Weights of a small GPT-style language model, trained from scratch on English Wikipedia.
Architecture: rotary positions, normalized queries and keys, local attention windows, value embeddings, a smear gate, an embedding shortcut, capped logits.
Training: a variant of Adam for these matrices, 159M tokens, 9705 steps.
Each number is 500 + 25 x the weight over its row's rms, rounded and kept within 0 to 999. Layers, rows and columns count from 0. Numbers have three digits each. The size before them is the row's rms in percent of the matrix's.

# o: layer 5 attention output (transposed), 192x192, rms 0.0909, rows 153-189, columns 0-95
# v: layer 5 attention value, 192x192, rms 0.09, rows 154-190, columns 0-95
# q: layer 5 attention query, 192x192, rms 0.0938, rows 160-191, columns 0-95
# k: layer 5 attention key, 192x192, rms 0.0954, rows 160-191, columns 0-95
o153 104:529503444507481467501490473503499514485471485470491500504494478500528496472497546515488507485525495469503508522496493478478523478556465531525528511463492472513503512514473477476477451497480496478519498491524502517499538514494475489496498482496488442488478559495477476515505479495447457485
v154 096:492477500497468537532468500494478529523479517512489486525511541509515532476486527488594497479460459498492504516512494455497457526562502540482486464508495547491513473502447523487518512507505489492462483508528501495492482522594485504502526499527490447487488491499493484459510485496511492498
o154 104:507505536493485477470489518521497476486509478470500529489453469514489498545463511469472475446513511524515501526494540548520506521504528480478529499445527493454477518491502520497493496561494467514497494471482480481468478497511502504515518519498465542483471531496481515510489526516498492481
v155 094:517527524518480502497476486490452478532542498521476490472516484504492520491498476495483543527475461487461499433480501512578500465534527509510504548513500483505477522519547490511510508496516493502491502491571509477492497497469536493517526513518483454500502509448500533453468477510543470515
o155 102:531510494518489522491525522477542505477457480489504525509455510492494461497485480515519466490500546435427511495469500481479489536463477511476503467477505505474543485481470517514505469521517493456496511511472498503513500496506459498475451480513515528515529535562506480521503506533496502506
v156 126:496512499457492494527525539500528532449526497467510474532488523510493532504507500536488543518527507535511496516487494492462495480451473489497502450530484506494498582504481500478535502504503482494515492489472517511511517494477500526478499496433488525475497493477482470514556511501471510516
o156 108:476486488482510516504484463477530447539506506503502517498487484481539480521495502538501463482521510444523472492486458503520494507511524505486465503484507517513494500506470441454503483479491472470501493543527457510485492524464496511505498484514496500568486462522493518516499522507560524528
v157 118:532514461500495526499527505529519489517559464513527501512489483474496506523521492467501537528539509478522479496510498500525533484505529503482525475527491490492554548468493478504484506497510548498484492531488544525479513486479483524512475531476520526494523489509489473519517516533489466517
o157 106:469508528539451456478520456480491494490498484474464537465493515525495482497490491508537492515541531548562514489502505524504501484430482506522456522460471492513469491487506462481561520524525517513514501502511464474513510511471480496492517497511472519538467476510477511492476432497538498513
v158 144:504529481497493509513538503533552463482512470489517473518500495502488522478515449503479541533525502462525479498498496507509535481456509492468506488522463486498527581484478477453516515527518510499508517499509508522486503497474500530482477488437499542474498506482470524492526483533492513520
o158 109:464485517499519458544483503473489512537533491489517517490516493447502525542511540501456502506544495519468510514512454506480550516498490471484505535506477515479521484499507522470514453536542468500495486498520504474534501511501531424509488509526526501525488473503503492495520465533545489491
v159 108:527491513526513481512479497496454494510452486492484489506514510516488465479567507492519441474473486507485523515477503526567496515534527486500489525479490518520484474513511516498513497486482525468499511526527477496486493494560500499523500555530512512534549481539503497494474506442498470498
o159 102:502482531460489477473458510501521476460458494484504507466503464501504520492460515535525509527483488491513501490530504505456479479494506504493502491497455520499524463470487496492466482483525482509499532505440487506475497508522547505495500489489502482456472589473489487513478469523468538487
q160 022:501471542490469518501479498503467504488472494470529487540519527512488476507513501554481506534467482481490480517522474511474464511501498464519476469506515493491488509513475485496488525519468486481496484512517510513484513520503518487497534486499504566489503511508533519521522479495508548512
k160 111:455494562480522504486493497485535539482481466489521490493498497488482475450496503520485469506513480480524517503505527498490467498443465509506531499482484497522486479515441530518510532494551510444506479475471489490504476455515531538483552497479501480410504495470501518488532485489478483499
q161 020:516505528490469509461471511512479488509479508487490507539531496505488484473514483532529469534499473531499490496544547559465495502516485446509496501515522502497515513494471517501501531521465512503489533493500499477479509493473532492510532499531527536490511529501494502542491477484490551504
k161 057:461495578472529516507506510468557531481492474481527505502488494505488470472484509505490487521498485485509521495487509483483467492461470520505535508477494499530469470516463507508495517502543504434511462475486475501511467473509518555493535496479499477397506483486489521484531479515460488514
q162 025:453466502468492513499482482514515526508479537543492469539498534505516501448505500549428505522466541488457524499525471483517521516513491467482491525482494469518507500494497453501491502554502478502473513495499474505539472480518467484499514546523532548514549514534455496481505491497498503503
k162 074:466494540490509505492481499472556541462485465480531496486485505456487485446501491518511471512523486486548525503511529504486478499464457525519520515479485494525483484508460530523516527478526494444505488471456471511494474458516536515482555500488492490425519517467498516488531489485469492495
q163 030:474535513513496520519471509496476529412493537433490504483492539501475505467451496519504483550548492534448501471518520471498496462498472497506479479490480553533468496475496543515534535521497519500464488520503546509483511500470481549514544469490478545510467475510504497501511496507544500540
k163 054:530503442521497464499506461538463483536501460522488494487524504472489529500522471486502487499501522513529513531484458534516509539529512493492477492488502512467530544455562500493466487480493525531528539515480491501492527519484477464462486516519496520586467544501525486500484488470503491477
q164 043:508457524489488465481510490516497498551476491503522495490512490469521496509519538503473484473469535473569520481509472527526528508501552495520524534504503449499516496513520472532491511493501510504519520482495476491523509484532499444470465545501513453487517513494486505499498529499451519412
k164 088:462504581476501518516496528467549525480509502466510518506493508527496460484482503512494498510516456473479484505486536491494477480468465532512533505487495511523448456542458496483547501517524496457492473487502509512513480473502517530511543496492498468393520476507502538487539485526487495525
q165 041:487476493477482462500513479514508484493483464526529554508546450493473533508502487491494525445505521513550476493485465554517463487503514479473519516507492450492504494508494514504471502506504506486514503458506489491480487473528535419469453530483491487535509522536525508524480545494474528438
k165 043:485525564475511484547456518476517493489488503488499542529491512564500458484486492478511501516507448472503489527506484509511480485486481495516502498506501529525445491518507474480544490475473475445459489492513530480531519509509546497521503535501498462486519503497508506484491489565480473518
q166 066:528526483472507499490514483484492514510525520527463497539490486510510494521513477495553505473478527568461489475469482485490470470469469464460484501502488506508513486480500502470507502533518468454490478507472510507479496493445518469558496497539521558504450463526541504534496512518529498545
k166 095:523524439518486494519471486511437450512511540535509494507501496523513524526498505486527498506474533526501507497536491513516514492507517488461473500516505513489534536463535508505485482468470515532465533518520536488483498543508513487506448502524497513596481486511501466514444515498545510474
q167 105:508511502491496519458538517527506551519504521483486466480446500518485470559521502502490495549489522524469531475485524509552487511518482537517524509533527488476472533448442508518461513482467467464512523494471483520509511509489512536476509511457506495483451499519505528560487478519500516552
k167 090:556483475524538478530487493506490477522546499447492432470504480540476507510493453450507502497480541535523536489487500487509511514520464499505490492538540511490561479485507539484553464455496487507520550463499503518475532505511504492489483454479520505536441494511528502506473519511507523534
q168 127:513490498512495474500517497513492481538519460493534532468439477478510486524474478496500548460515508497501494500522484500497472493490540523532504517494505494513540464524500508512495517501524497487489498542499518495515526472515501521514551518536529511485501509520464526449495496533535474492
k168 109:561514499516516478541559473540495491510492494507548522470508487481476506490470519496478514470490501518499482528509485478516502478494499511512515539488490453532468475497492487533496488514515461527464486503467516475498533474506485493505499477521448483514521523514478516474497500514525511504
q169 138:547495491419488478569490544478501498494488517479516447531494508469462516509484444507477537454488539481465489491516537493458466493490545523553483531504497516485528478477536461462521532511518487542514476526531506489521486464499535519496499489530498509500481487498517458495515532453513513500
k169 119:508454472518519483624501488546516536478508475454548481576480492488476468482540465546484512505501517523502456494524502500511523450524535522471494497517516493519506522515498497539570482481523504505514474495519449490514475524495502518520520503474481483496485515493510498515486508495519514532
q170 118:516516523499480535488496492519508502504519530507549544530486475538488449456470494503525492497513463539516449496480504512479514516465496470515506497457521494498487482469470472502497459533477560477510486545470492540516489550467498497469478474528531496492478514508517489524518549484464485481
k170 116:541508509504421552469538500524522483504496500546515518529489532510459464500483474517467517550488531493507467511532517517501490435509501492510491517483533512517477494469504503479551480500477531482489521492530504532574501517487499529521523488504546524483486473507505492535501483494542510469
q171 126:480489496509522466473521509500538458500500506508436507505530513457513524505498478503455528506492537468499513508523536518500496493539549505486483556530455479510504498446520504499504503533474481476496537505520526519477488482499468513492540506470481466491476539496500521533557515520478507488
k171 118:475470468534475487472485506515500470502491505482458509465524473510526468482543488539523485495456488469501511511503521487529504507510499502516457528534478505496471509526498501519534488559489539513471446552544546454441531490488483502508451509531478467497478512477525474476510481488456498492
q172 135:491471514464534462506505507520469557541446509484437514519541509521493466458451477500470539484520474502503490490506516471498507473507462530480505529542494493500528529502487488481522502458466472484547496488519494501509503513482503471502500515536508489503532501434525505512495483519519556468
k172 123:453493510561541477485489521526495488487491486449448485489497500525549472463469520491505472489488468507488483469494484498502468477496467526445505511535494509513533472480458486512532513483497527509466499500521430489504398515493502511474498482511559464485475506478516481518494486493507478451
q173 127:488534464536513488500473480473493501480503498502488473485505533504492495495510483447470464511439575513519487523490516496511529516519491496501503489498483474506470534516519533522502494476509488517498508519504507496520498534483501440504447497516468501480475485490537513502520487438501584510
k173 114:483506476545508448510468441501481512491508525506465521495500459491457466514492527494538508547505488505448530500486503490499474525489521491477487503516511458502508554446495482496522511499469531472489522542470513514522463534501459453490526502524460505502448486490485483515513546490504496492
q174 139:467532508511501506491487485490492520519487439501512481470433523508496502484508478535535523508494535509533473479519529537522500474489489542516497466515498476512521452477463448480493512480510501500507504527463536493524535486469471498512509503465497499492461481497497512512499511514520454484
k174 125:455484524524470515471454489485540512502521484493504491526497523531422494467490506521545504410482481514511488505507505494513530515513504514511508510511496481503517456481486490497504481518512482530494499468492521484472473466475476494553517504523481531505485494492524501506513516514508475513
q175 130:520562512473502480468491550469460496507523493494487530531479483500521524523476462490493458553497498531499502497507498487522524487509534502506508552469507471532495491503567499468530487528574518536485473498474525522502475533506480494499442468509523498505480526485548467501497518496539484483
k175 115:483504518477519516498481508496494504509479486512588525512504521531503513518490524515540485524505498530503477465565512496517511477486522515471488510495509473524523518490482509532490464508511511522501506451510552447514521514522459506475551515501472472491521520496526457505528518491506516484
q176 019:469493508507490557537469523510496463471475520471501516547498496479515528507496513478508493528531480514494485517480482493478487488491471483560518495488531540521519485475464517478456468515494480504538459526515528512461501544453504470462501448560492508503499527512499493506486487478507517520
k176 051:456504530487509506493495506481551526473462470499523497491473506456475482454496493512500458510505494480539527508515539503482476504442459514496530491488486485518497485519458534520505515489517504442493499459459479511491476462527529527494554501481493475434512524462503519478526488507465484496
q177 019:487568467508521507517549471500549506481485430498501523491483498514528499553511554494528512467502496538513516506506513513434515485468507496498540524540507494484535490512492517489494464509486497462535523526481507444504488554497499468483488486528437496517466462482514524475483506504491491546
k177 053:551512459515508498510517499511448454536505527525467500517512498518505528556501486490508521497481520531443480495482472494520535507552550490482472483490521501502509510487560465484466467503468486540497512523543508509498530540475459486499464500504492509588483490522497478505474508519515499497
q178 025:495448563476480513462500479552443502494496523489504471528509508490501503510475498543538493528495525510477521476531515516506498503534456487511479469463527527516493534513494489500478525481486502506487482495544529513467520456465483517493482512468517517497502512512498519546530517508534535520
k178 087:453493554480515512493503512473550528465485474497517499497499494486489483459499506517492475511512485484511504500507529494493468497451468517511533496485482495527475470520447531516507529510537503444501477468473471508506462461518530541502549487482496469401504492478495517475531478504473480499
q179 037:489514487514501491524472546474523493452533510524511492479508521513524519529536548504538504466480480461481469502513537494532473475440499475492518484527487506511521451508497483519569522509481466476521552535521544516486484493482496485495495526509508477520511476533508544495482535517491527484
k179 056:521519448502504476483518520534435456540516512528482479511512485480500505541504530485507501508469540537474491460494482485500525489547545480473466486513510498510531533457514520504454480528483501548476498488507481481501549526495479493515459500509514526561472481494497491531483491491554488505
q180 042:515486527481501510470523431533484543511451474510486511505485475491493498493486466470501499537488520557536521493461484501465487544538519532494470526485509473471479540491469505483403481460510524530503478493504432489492503486528497479482474479532513535491483531453505494523513451469494477501
k180 046:469501554473501479498505489523560550503452460488502509491501517499469522500493474491491476514526489482526510516487493538492478532486473514533506502455488477504468467507497493495518517490519540474542477496470477478514499480503499487453553524499513452403497534512501543476521469497461499534
q181 061:493465486479493509481504431518490516509473490506505511486492447462480508489494457482460504494479550514528517533493506544480542563528529512489474516499501443481477526541459502490444486500509531540527492462478450522476477489533498506456516513523521531485525529494490490526514483466500487515
k181 080:461497529477493506492501495517569546471458465492492522482502502496471519491499481474490499488517504488524508530477503533487473515459477522528504505488493484493467494522470543492498526509514528477536467465475439507526468465522520502479524500500514481411532524492494503482525477490444504525
q182 055:443481498499469458515505496551502496511507450533504544492496479529471514532492522424505513508499487502472479494537444509480413535507532499511486473498493476509449488553486498497473541514470487498483459489535469504482502501503525520501524538503489490522506470506473508504483518521496528507
k182 065:496494535472523469488509463488516511533484481500494521513528477471493495495529463529516469527510485521499546508494450516531445496468486517517486494485475516517497504509486534507469540502543514457511459485480445526494458484495484491510510525509501515441472475492477476508516487483503495505
q183 100:479509544517491478481512551524483539477531555532483543504439531464546477502514510478541529525489525494514463508525491452543508499519501537542484422478496512544488516506483520484507531513501510468431488524508513515497517523492522491535552478510504519482465486456518494504474538512489529503
k183 093:528522528517510478501541540473485495519499545454475476487487446477476426515493512522507509529479505534439503439480499508525495543516512463509533494514506498522534503509508494484504520514481509456446522498523532489454525493505514509516508554512504514499499486473549493486481448515482482520
q184 126:466510489501523499473482504451495489477509526554438487530503518534513485546490483512480496522482500524553528486492536489487505439510489501483546505505503541489533514550510523520538511472484464509521478512474550483486500495540482503559482536511543519486491478497505497510503466487500487507
k184 114:508478518467542453484467492458495486489492482588485490494496481550560466480486471510486517493530503525537545514520507506503502471484518510475469480510499489464478541513499537503509468501497461534515506517515560495474476503466485530556527478519530480510528484503510492509493533509440509521
q185 136:495505505531516528450495503500490513471537483518537485513506481497431512490543526498516521528519478474520537508522466474420539494523455504504508512509510483503473469485551532465526484496499529485443486498578491448528473506465466491509491513513525510498542501542448483529501483509495520488
k185 126:555482539464559520466487499503491506499513485576532461474509544519411470502453517524490506495502476488500498517532504492495508468496459520502508485525499460517472479494502524506514488543523554473498464505486467501519539495497505498469504508503543487489506497508497520474498504468535487499
q186 123:497459527506479503523468510541491553540511512451496523481484531530518496482516526483517462522501505490553497535478483457512504490494494478457512473528507479477522485527462501505505502477532525513474449538465510496505526476519456511480488491502477485495516489519489457456495533462457500504
k186 118:491511486495489519492428568558515493500494525485536471495497494486531506522512504483508474500492462526506505485464477515487508526495519527521518479533498491493541488507523500474505494465507538508508508525513491502496514512519455497482520516476473486485525504496515524525520486492510487485
q187 136:478483473527525495468532516506541476486470516485493497517542508552476455491464545561516473470475498501484502505481484503478521476525529481486528460514463518500513476486532516542509473462500500491525491490541508450470487516520536517427543525514486497500484477503454499511485492505496515518
k187 126:497455489489533454430557561478463500476499502495463497567503543477530500477489472503527498500484509484528492495532461470455513486504535527514512489532510500473483511501518522529518448539520488501542484482493499505466533538484567531491518504503476473494494494508488488493489503561499474495
q188 139:514484447498461450508506505480513496503521529492531462483510523496446519509502514489484496518463512507494488534494463499543481521504550502475469514523467488527512525480530478510469507581507516488520519492446510514505478523502498472459550470508550476484546489501535496498506422493448518518
k188 127:497505481483438433512518448488480473508500490434504458449498485489440496476511504485509486510518423513520520529475471513476487514480545486497543461514497498490506574489488494537481502564498481494517495515482500444508494497491494478482526510491545516492498491472487431534501489491508492504
q189 127:469532495504519524476544503479506516511517516572485512540475474535508524538496492416510485469477485500483499486503518492545490497520512509507531533512524510477525523435510492544518512483474506514464502534473500507493485504482507491502538516507477465540501521511463520519480525520486516510
k189 120:496524527486498526531567460503510471484479512568477517501501477537555461496469497483519481546482491501478484488551494514493484505517487493506481503540513512527495526484478510488556463546497504499483507504513527509473521473515516451435549493489499460480524504486483462464506486517488476515
q190 137:508528516481494508496471512526540464488493499498479510509496483494500479507546503503473437535498476486484517467475523541479483527488526521561494476520484470540477499453499497494489482530467506511540541492488495534486483489498500551495518503421481490517490493535559460526496479513531447472
k190 122:501515497479480522483460548491507475539496487446509523524511523511504482507519463463475509494507471483543458481441508507475491532497519515497490483507478491532510525492481500521500510479497571475514487482501521519492529489528575506503499509512447513502485492494525492491499457528506501507
q191 129:461508520477480515503527537535519519462528491519517466469513498505476499456519476513473497505515575541463465542488468454443525504514484467458488512506489507494518526477542480491474498557580473534460503510502478484500474529477529480504512467532467493474509496493546507509461530511501545468
k191 123:528490531519483497480499532529492511454498486547513448400479516499472495519512493503519510522499483489451468534469469487492481486494548532466511573535524509477512499510492503503486471563505501508495488472479436503488490499484505498523498500505392523511521502535504475521489508476535448467
v160 104:486505488507479499486510499470498564513543540488550529513496518525531487513493564506485480504518532491481490523486496515489486452515526495526474433513509509524491559527498491492485492483485502550456486501441530475503499488463463511518450505479504473504554492479478539555473561510514531512
o160 102:472492506488486507479456452492499503483516502473481475481484443506464473505494467503465484491488480460512489544506502551540517470475487509481506538489494466483470525489513507502532523519526533485509511506577483525484491514500496507514492506525479473490474448515524493461508452496530547508
v161 118:493473474521505526500504498509502475516499550523516521498464521519501512549511515485488502519491529503509492487532521476460483469548503467507496470505529515472519531525531487497512496465497514540422491500532500483529497475520491458526508532526492479596531497508459478504475492476468523497
o161 104:479476523458473519532530479525506520525514486508481501491516463542510536488491510500526501520527523476494521503512469509524511486477490538531529481491491502510491449526516501518477511524492497476553468494519511506464523498458487540524503477484497482558482375491535489472499497520505546515
v162 104:533511515514489486534499494519530435494418457519477502478544509467495484512535495519522504493492505486483480486515474491477537504475530483462520549505498503463524475492465512512459482517521465456587495524515483501492465525503488515483524543520520509441498500480490537436513455528481495489
o162 104:492448516527474512468500541486536498495504512504564502526526487509511525504468463499484466507523433485507495501483544502477441468512463537518488474511513491524522478482489474524527482511470485515463542515471531515496533488509496484520512453492530490499532535520555510523496497489510468568
v163 078:481514510469470511487514506494468444552476512456525538514492525568516508528479495509519487500542456530449518480434502510560500526492518507545537487470517507525506480528484524497502479500502537509499490537527499525455494495511528507515490509501504533511496473519489418504506553479502516496
o163 105:453491503526515513520485521507539545497503524542474517517472481495491490479497476483491488481480500445541481537526533477485500506467507495471499504512496524489492506507544479484511521534517431472502481474488479505530515489521466481506519499498523516490498487462438561503470472516509459470
v164 116:493475473538476520482477499504494440497503509539493496518487498506493539507544532480525504498445495516479483478517490430518467521495525496497490509500547497501516422505522492493484524533508490505476520536515493511521479516435466526497510468534536499528503496564557490464483448538479500495
o164 106:538493471509520523532503478487508495505488490507503541502525484523483517585494491511472512514498495513533519517525475503485493501522492458503484503522485497458482471514538477502518512483486466499511426483514466535524513500541494518504484526505531490576458400482464500489512515465542492505
v165 096:509519532488506490512488487522512492491469439476505462507514507495534503483499470508485509470543461497487502497513513499502533517464492511498492468496470502496495524503449511510549493532520482449566506509492494508460517514483525510496480485485516517395478485545474545526524502538526496509
o165 101:504511508474487493522503504504515505532549511559469498474467465530505485502509515510515530488467502505483489474473497518472492515489463498497501494509483517506485505486515484493474500491492486496455518447469558496517487530513517489468494516496493449468486585504471439475508509496479457459
v166 098:491465483529515496462500542499495450532462521534503483481491485510491516489513472496465495481489512487464509450489512455510523474524477505518488552516538485446518519496543488522513541535479489520465474507519509515511495480467472473494485509544506463550499503503485497466489471546534526476
o166 103:498474522529499481521508456496505488518513466509504531526507486482545516538532501508482523520465488483521479523518428518506517518450522501495487499504490484515491470460564485518478437512518488508477537507515529462458509536512506470491490483486520521545514433517494515472515512466463501496
v167 080:520518515505505495511503490476517519486537473454498519520474537553497483469468495532523490450500489483468458543515513507504419484482501475500490487485448553525522484496412501502505482478475511500504497501486512488476500522521502542485522497480532498491472460518504487478509507516494516509
o167 104:504489512488500528485507511474490522492473494522476502536499505497485491513479515530488514526546546513511528483469495521533538517523493521525492494512511456440488435478464497526508549519529506508510506488504473467488454498481497475515499482505530462495535489495480542472530496511429467538
v168 091:503478499470493552502491485513513488550478508545489495461519537464493564503487463469527525516514487509526491528516479468470532491533506501501513520518461514461541505521468483517501489503544458453497481495495511504436483526564475488492515495550491486494514475494478519448509452529538468480
o168 101:473481477510487535473512504526488485443486493515505475498536489531512443514487509473466474464513504462492481477530481517524522526478473502440460496483533501523472503525503475554482497525487531517540519503447511475548499495534521491506535540510492526490485519458491493498473494508460474512
v169 079:488502465460473506522481506528488468526510555502489578546469500534504521490487515508520522462451499496461502499553509457505492486538517519504475479464526513505487507501498514482508521507514492541487523505544489534503511499501468488456489483512496507541497500537472468500483497534513522495
o169 100:499503521548529492497531472488491505467508447447485484474547477505483484525504473490493507502518513507476487525503443464453480509428581462547543494533504468516528518495508473483463500487480506486513498542521511510500535484476524459514501493534504476546510434513486493486539496502511491506
v170 107:519491476509489543516507500509484519538504508499496536499496503510504494531461483492496578510461526465485466492515522453469466484519507517489500523494512511483518519500537476475516506497492493539477504510531508507534501486466473477496456504543487494574494487524502463487491491511530542489
o170 107:477490518483491484504528499496519496519502489487468451530481519509546525489508511521491470480504505494475512465513457539530499504480509473505495520492513475513507480469518490518492557514461515478482447475516497504503503491497464506523500468488508526545516369512462486498501465470507523485
v171 104:495469536475500478487509495497544486501495476504504453487517528516497538546520507505559534486522487513533498511497497506473523486482470523448499541485481519496509498501424525528538479516492487416526521484506537492515527543514501474511489516564516521466492504490543531496545507526502488477
o171 102:540541458508483492489500472497486520503461501478448512523495492480489465453457460492458485487461503508465473508496541483497486532488483472501529483499502479546477482493529485488470498502531497531505475487466462488440573522527439473565536477477472477463475546480468476495495477476511537556
v172 107:468499514487499504523495458505499539492504490465494490495504515475513515501488517502545503493529437491493484511502490543513466538490497526486492449476460518490495530497416503507542491499502509437496519489478499509489493518519519477491567497527488482437469540494488524501574513519503501512
o172 095:481517508500504491459501526514476524464550519504544505536493481496537490506487496482518548469533496497513495501498539517454551491476512498506476500539508471498481498536532498492485455514470447490532526513487497483477537466534505543484502487476497522417503579533488516518494482495496469522
v173 085:516502462539483506494489451519467467482488518507476541505465467516486475522526534533476503459466509516496532502463504500523509503471504495521528518492520497453485485521542503517481507505494491548494501505560476507509488472453519506539495455497568525512473510493503482512480539527534487483
o173 108:519490536505530503517458534494497500516483480491518475497482485490517491513479454440526476526521495493514480462478464489501467470564522457529460537487505459487512472535484466485515516500529507462460484488493501474493487538487486500510505552477455515516512471523488493486486490479466585474
v174 103:516504526498493474499495520536512479494436484511498489482525521482553507509502519503497504484531438491508495483488501493498534477511467522529520516526501499458524517524474531548532482481484487459514495506530484508499507515508496460534492546495487501537461509485490506495540488516531487472
o174 097:474473453514516510491523484484448511524480469484520505511489481499464469535529465478513468494472524517504506531494538484497540465499486499454451481487492543520475523505480498487488524503491470500491540543446468536497507532539523473474503509530513475476550559519476495496485509499489497525
v175 089:477476499492476547509473472488504505488526504471524507504514511455490501523488502496547508455522466500479503503506493503504445533490518488531525444512449514463530450493446496507502517479458496446513514492515517471484465500534519496512525505486499521441442511517502486532511495500507473517
o175 103:505513501517539488523483510505470488498484496504520479497490504511501510478479534492486488496492473533514512501513576499486503466537488480498470517507497501532481533494484512536458486561547505507524484560503513553496528492534472549509498478487469467464526560505506555479515534537494469505
v176 125:500518532492487482515483507494504483481472464471480481510503541470509492474491460493571511436541462495490482500477512524531517510460509520517507485499476537527520503502430493482544500502502504449540515544487508518471529510516523484494490524467515508422526494521458510509532523521481464518
o176 106:503466506481504510491493493480503539519488494479471465468486504500491513483531493478463495549511475499505511469525542492495528504482485538476462494486475514494532509493485522494463465507468508510479506475498527499495502523536488526484475482495503483445501627525512527494504543497496470480
v177 097:484518468510499541463511486502466491512554505531523545510506464550483498491481572504502501496489532511487501514478476498542493461499528469497498488496489495511488465497558491502494500462479498518476489479510501509520457509441461529515499492511532530549467488519503452531457510509516522488
o177 107:497498534540526485498531484533531484494488509459486499531508503500514502536544525544471492511505485480513495486506517491471483509479482506552471499514531508473549505497509521519491499531496555489478513511483513471511514524525528488506499473487472483551496435516460515516530490481515534502
v178 085:466488518468508485490521518525480492523462532546514541501505509532489529535527498500487511505521545498511498471483527480427524480533530491486507507516541487507522470499530518491467503462513449520523496507490491491515525523435481503511467495523474517522503476494492510533441512524491475520
o178 099:529511492526468455521521511476513465485497497495489482490465500483490492494492518474527523550495484541478520528538488464524475494497500487435523481502489489465474507507540470512513485502475578492544505509477517508476454481536519480538489454484508452528518425518466515504517491522524558470
v179 091:495493503535483521489500492501470494508537479539492545493486461460490493500513477479497536480479509476491523454497495454533449528506515524495469541482549469500488471432553485495493520496454507498510487490475463514562486469464496517498504438536501535513464510507488478528455496511517484489
o179 102:501529476459524516497526516483504487516509509507482469480481494491537471526491496533519484545532482465486443529513488494481494480515468526497523517507508478516529500521530512495474509513525490516481486512536492514455471546530471477511482514491476498544518423517489479470514495504454486527
v180 121:513502456529492507497504516503452520517520539544498541496485500522504491494497488504459479518468551492488498495482515492541467479542511511552483494515535505479490526510559469499476520505506515561430474500498495525507473486447492504525469488508516496591518490517497483471441493466510525481
o180 108:502496456489505548494477525454525494522496466484474480489523493451511498536520520503489509506520479484511495502540440503492496499489471485506503491498530487522468485486548506508497475501459513511491446503518509514550496471453499508482488494490482477573492416475494517523507518494537490520
v181 099:529509497493511488505495515506532475479483479531475471487536489542502499516556490489506541517492504536483475489485502473461511500489494489451521525499523540451506465503462501498486502521497487455531508525511523463468496514487497526544559495484507516515477498510494477488519474518479471491
o181 096:489504492489491515490550460461503516517524495502510516511482511488501515457429474507525520507468480490527545472507486521525501544493525521544471510474527484486476493538542488529509481488469483521496544489520500508489485523534501491477452517507512475481520483523542554516505491496456481477
v182 122:491525525486538463500507518491500509478489517437523480517484535463508471484475514521543499486529451512514509527488486535526506534471500507503481446503469518510491496467426513480484491522493498474529510506492478495498507533523518508458534505468505512408488496492514539530515526512498488539
o182 098:480502473473464504520504485506482529496488488481481559474458513483509512464484528476491457531488494498467503502503572512489520460533514495500486503499489508537524476509539511482556462509498526546492514496468535515479514518484490505491495504516504527452502614473481459471517502526481431502
v183 111:513508491496524484486528424496488527493514502468522524475536473533491475499540566522476466539470550517499503520463481555444548462504473481526516500524494499519492493518539519495476499448523503499520485481510520463543520516472500525537450547534483486498473479464537492523492509503483489500
o183 103:476480567531495537524476534512534517507496489498495489518503516519501497492456480492454531499530524507495466502515426472540442475488503513484533509500517458505461490504505505486495507520487450478477542507525519512450499491514483498455506519484480503538536478514457499522529476478546461497
v184 087:475500498497492488478528524455451589523478516510506495535476530444493476523487482520523491504529495499506512487492517523561476507493506544501490519538458510544508472491517487514478488496475484522506484494437474527499469456538473501499507550502508538470541494496487488453493494468499492496
o184 100:573510529439512521515516512488503457483497487518480505490503494540539542467493508469487514474471486465535508533487470482518482522489513499505505532518485494469489534519482494488539493493484543479462484502534486507510511523491503520509528467477507445498518534482531491522516474524554484545
v185 109:488523487550527509468492464513456461496486480554514496495506494505488476519515537477474502532471550509512550462499493469468493474520508496500491513492546460509455474473548525514493484474481499557456483515555457470558497506449501508553523525499505482560475495507505487522475502486503494481
o185 095:494499518483495514538487505479505580511518510508521543516486486513505502488530512525482484479495504514508468527501453480529540505515443522504500480529487516510540482498507490509472517508519510489497471495469532507461480509517519536484498504459509499546502401482515531499507466533528511483
v186 092:507516569519487505464526498505515505471436445488466468463530524476460436471531490451500469484513482482492499475482504553509539510460455508490530538525494505499471486465482472514506497498518499497528510489501507522495527493488491513508522472466502527428485524496560509502541465478506469484
o186 107:540533487499488513536491513515487481507496498513489504493483509508526518504481495563469474511487533507509500504494523491472454508542503475528499494491481491444485521508522520505501493578485512506522509500522504511536513511486528496485499517482472481473546564500462511482488471539503457487
v187 120:495488440542471542475491485495478465518518487544479524520500480564502537509515476496478533524458551497505507492529511466463497503520516493498511532498533499443498495523523464512522511534495485534467501497514510500517489501455470494529492476507502517595487522527479497484478499489513524484
o187 089:470497558507509507529503510489468484521475524486493488504497493487482488525464534489494477508481471487503481486520413520482492502497503501525490533494529498511500505495499510482488486454509495500509450516473497498482498462438506497508500509493489477597465366503510471519494492529492536500
v188 106:487508472460506470516509521511496514478531501425522500527484503496509517514460523479534508486539482502511465491508528526470475492500535521486492439489485509535537542523456519508514533492535531511495506502513526467522562496546519473470529500506508490496488495504482479561537507497480503532
o188 107:517496505498503534474478479499556452519518517485471497505531530502491492451502472511456467513505482528463481513485476485522547452488486498510501481523484506488492466488449470523505471494484513501477548545452507488480500515486483499491479554474466507447491511506489524521477453484501468481
v189 109:513514532494485463517492519534538487471487519476522469506536507481504511479518481508504519520525463512513516486487453508480521533466484514453513510495464489481514502480464537503534488513544478445519510520521492534466512517535533455493520532458495540464513517496523507501530492502483471516
o189 110:501516522457516498509488478504486482483485487485479530514456507491498510535531499525518522467514491518498484505544561526525487478514488476523485489515545529483505510513526468504494526518489527548487510459490500507509494476453492496468500494515485454430481571512529511475497459518463500522
v190 099:477471471489505531495512498508474493539531515535471492517480542482521520465470488520487554500523504476477522527511496468486483497524529496518490443467542518522506540486472504488471500511473503476434481513517476498492503498529525443515497510523490458538489467511457525518494509511500551503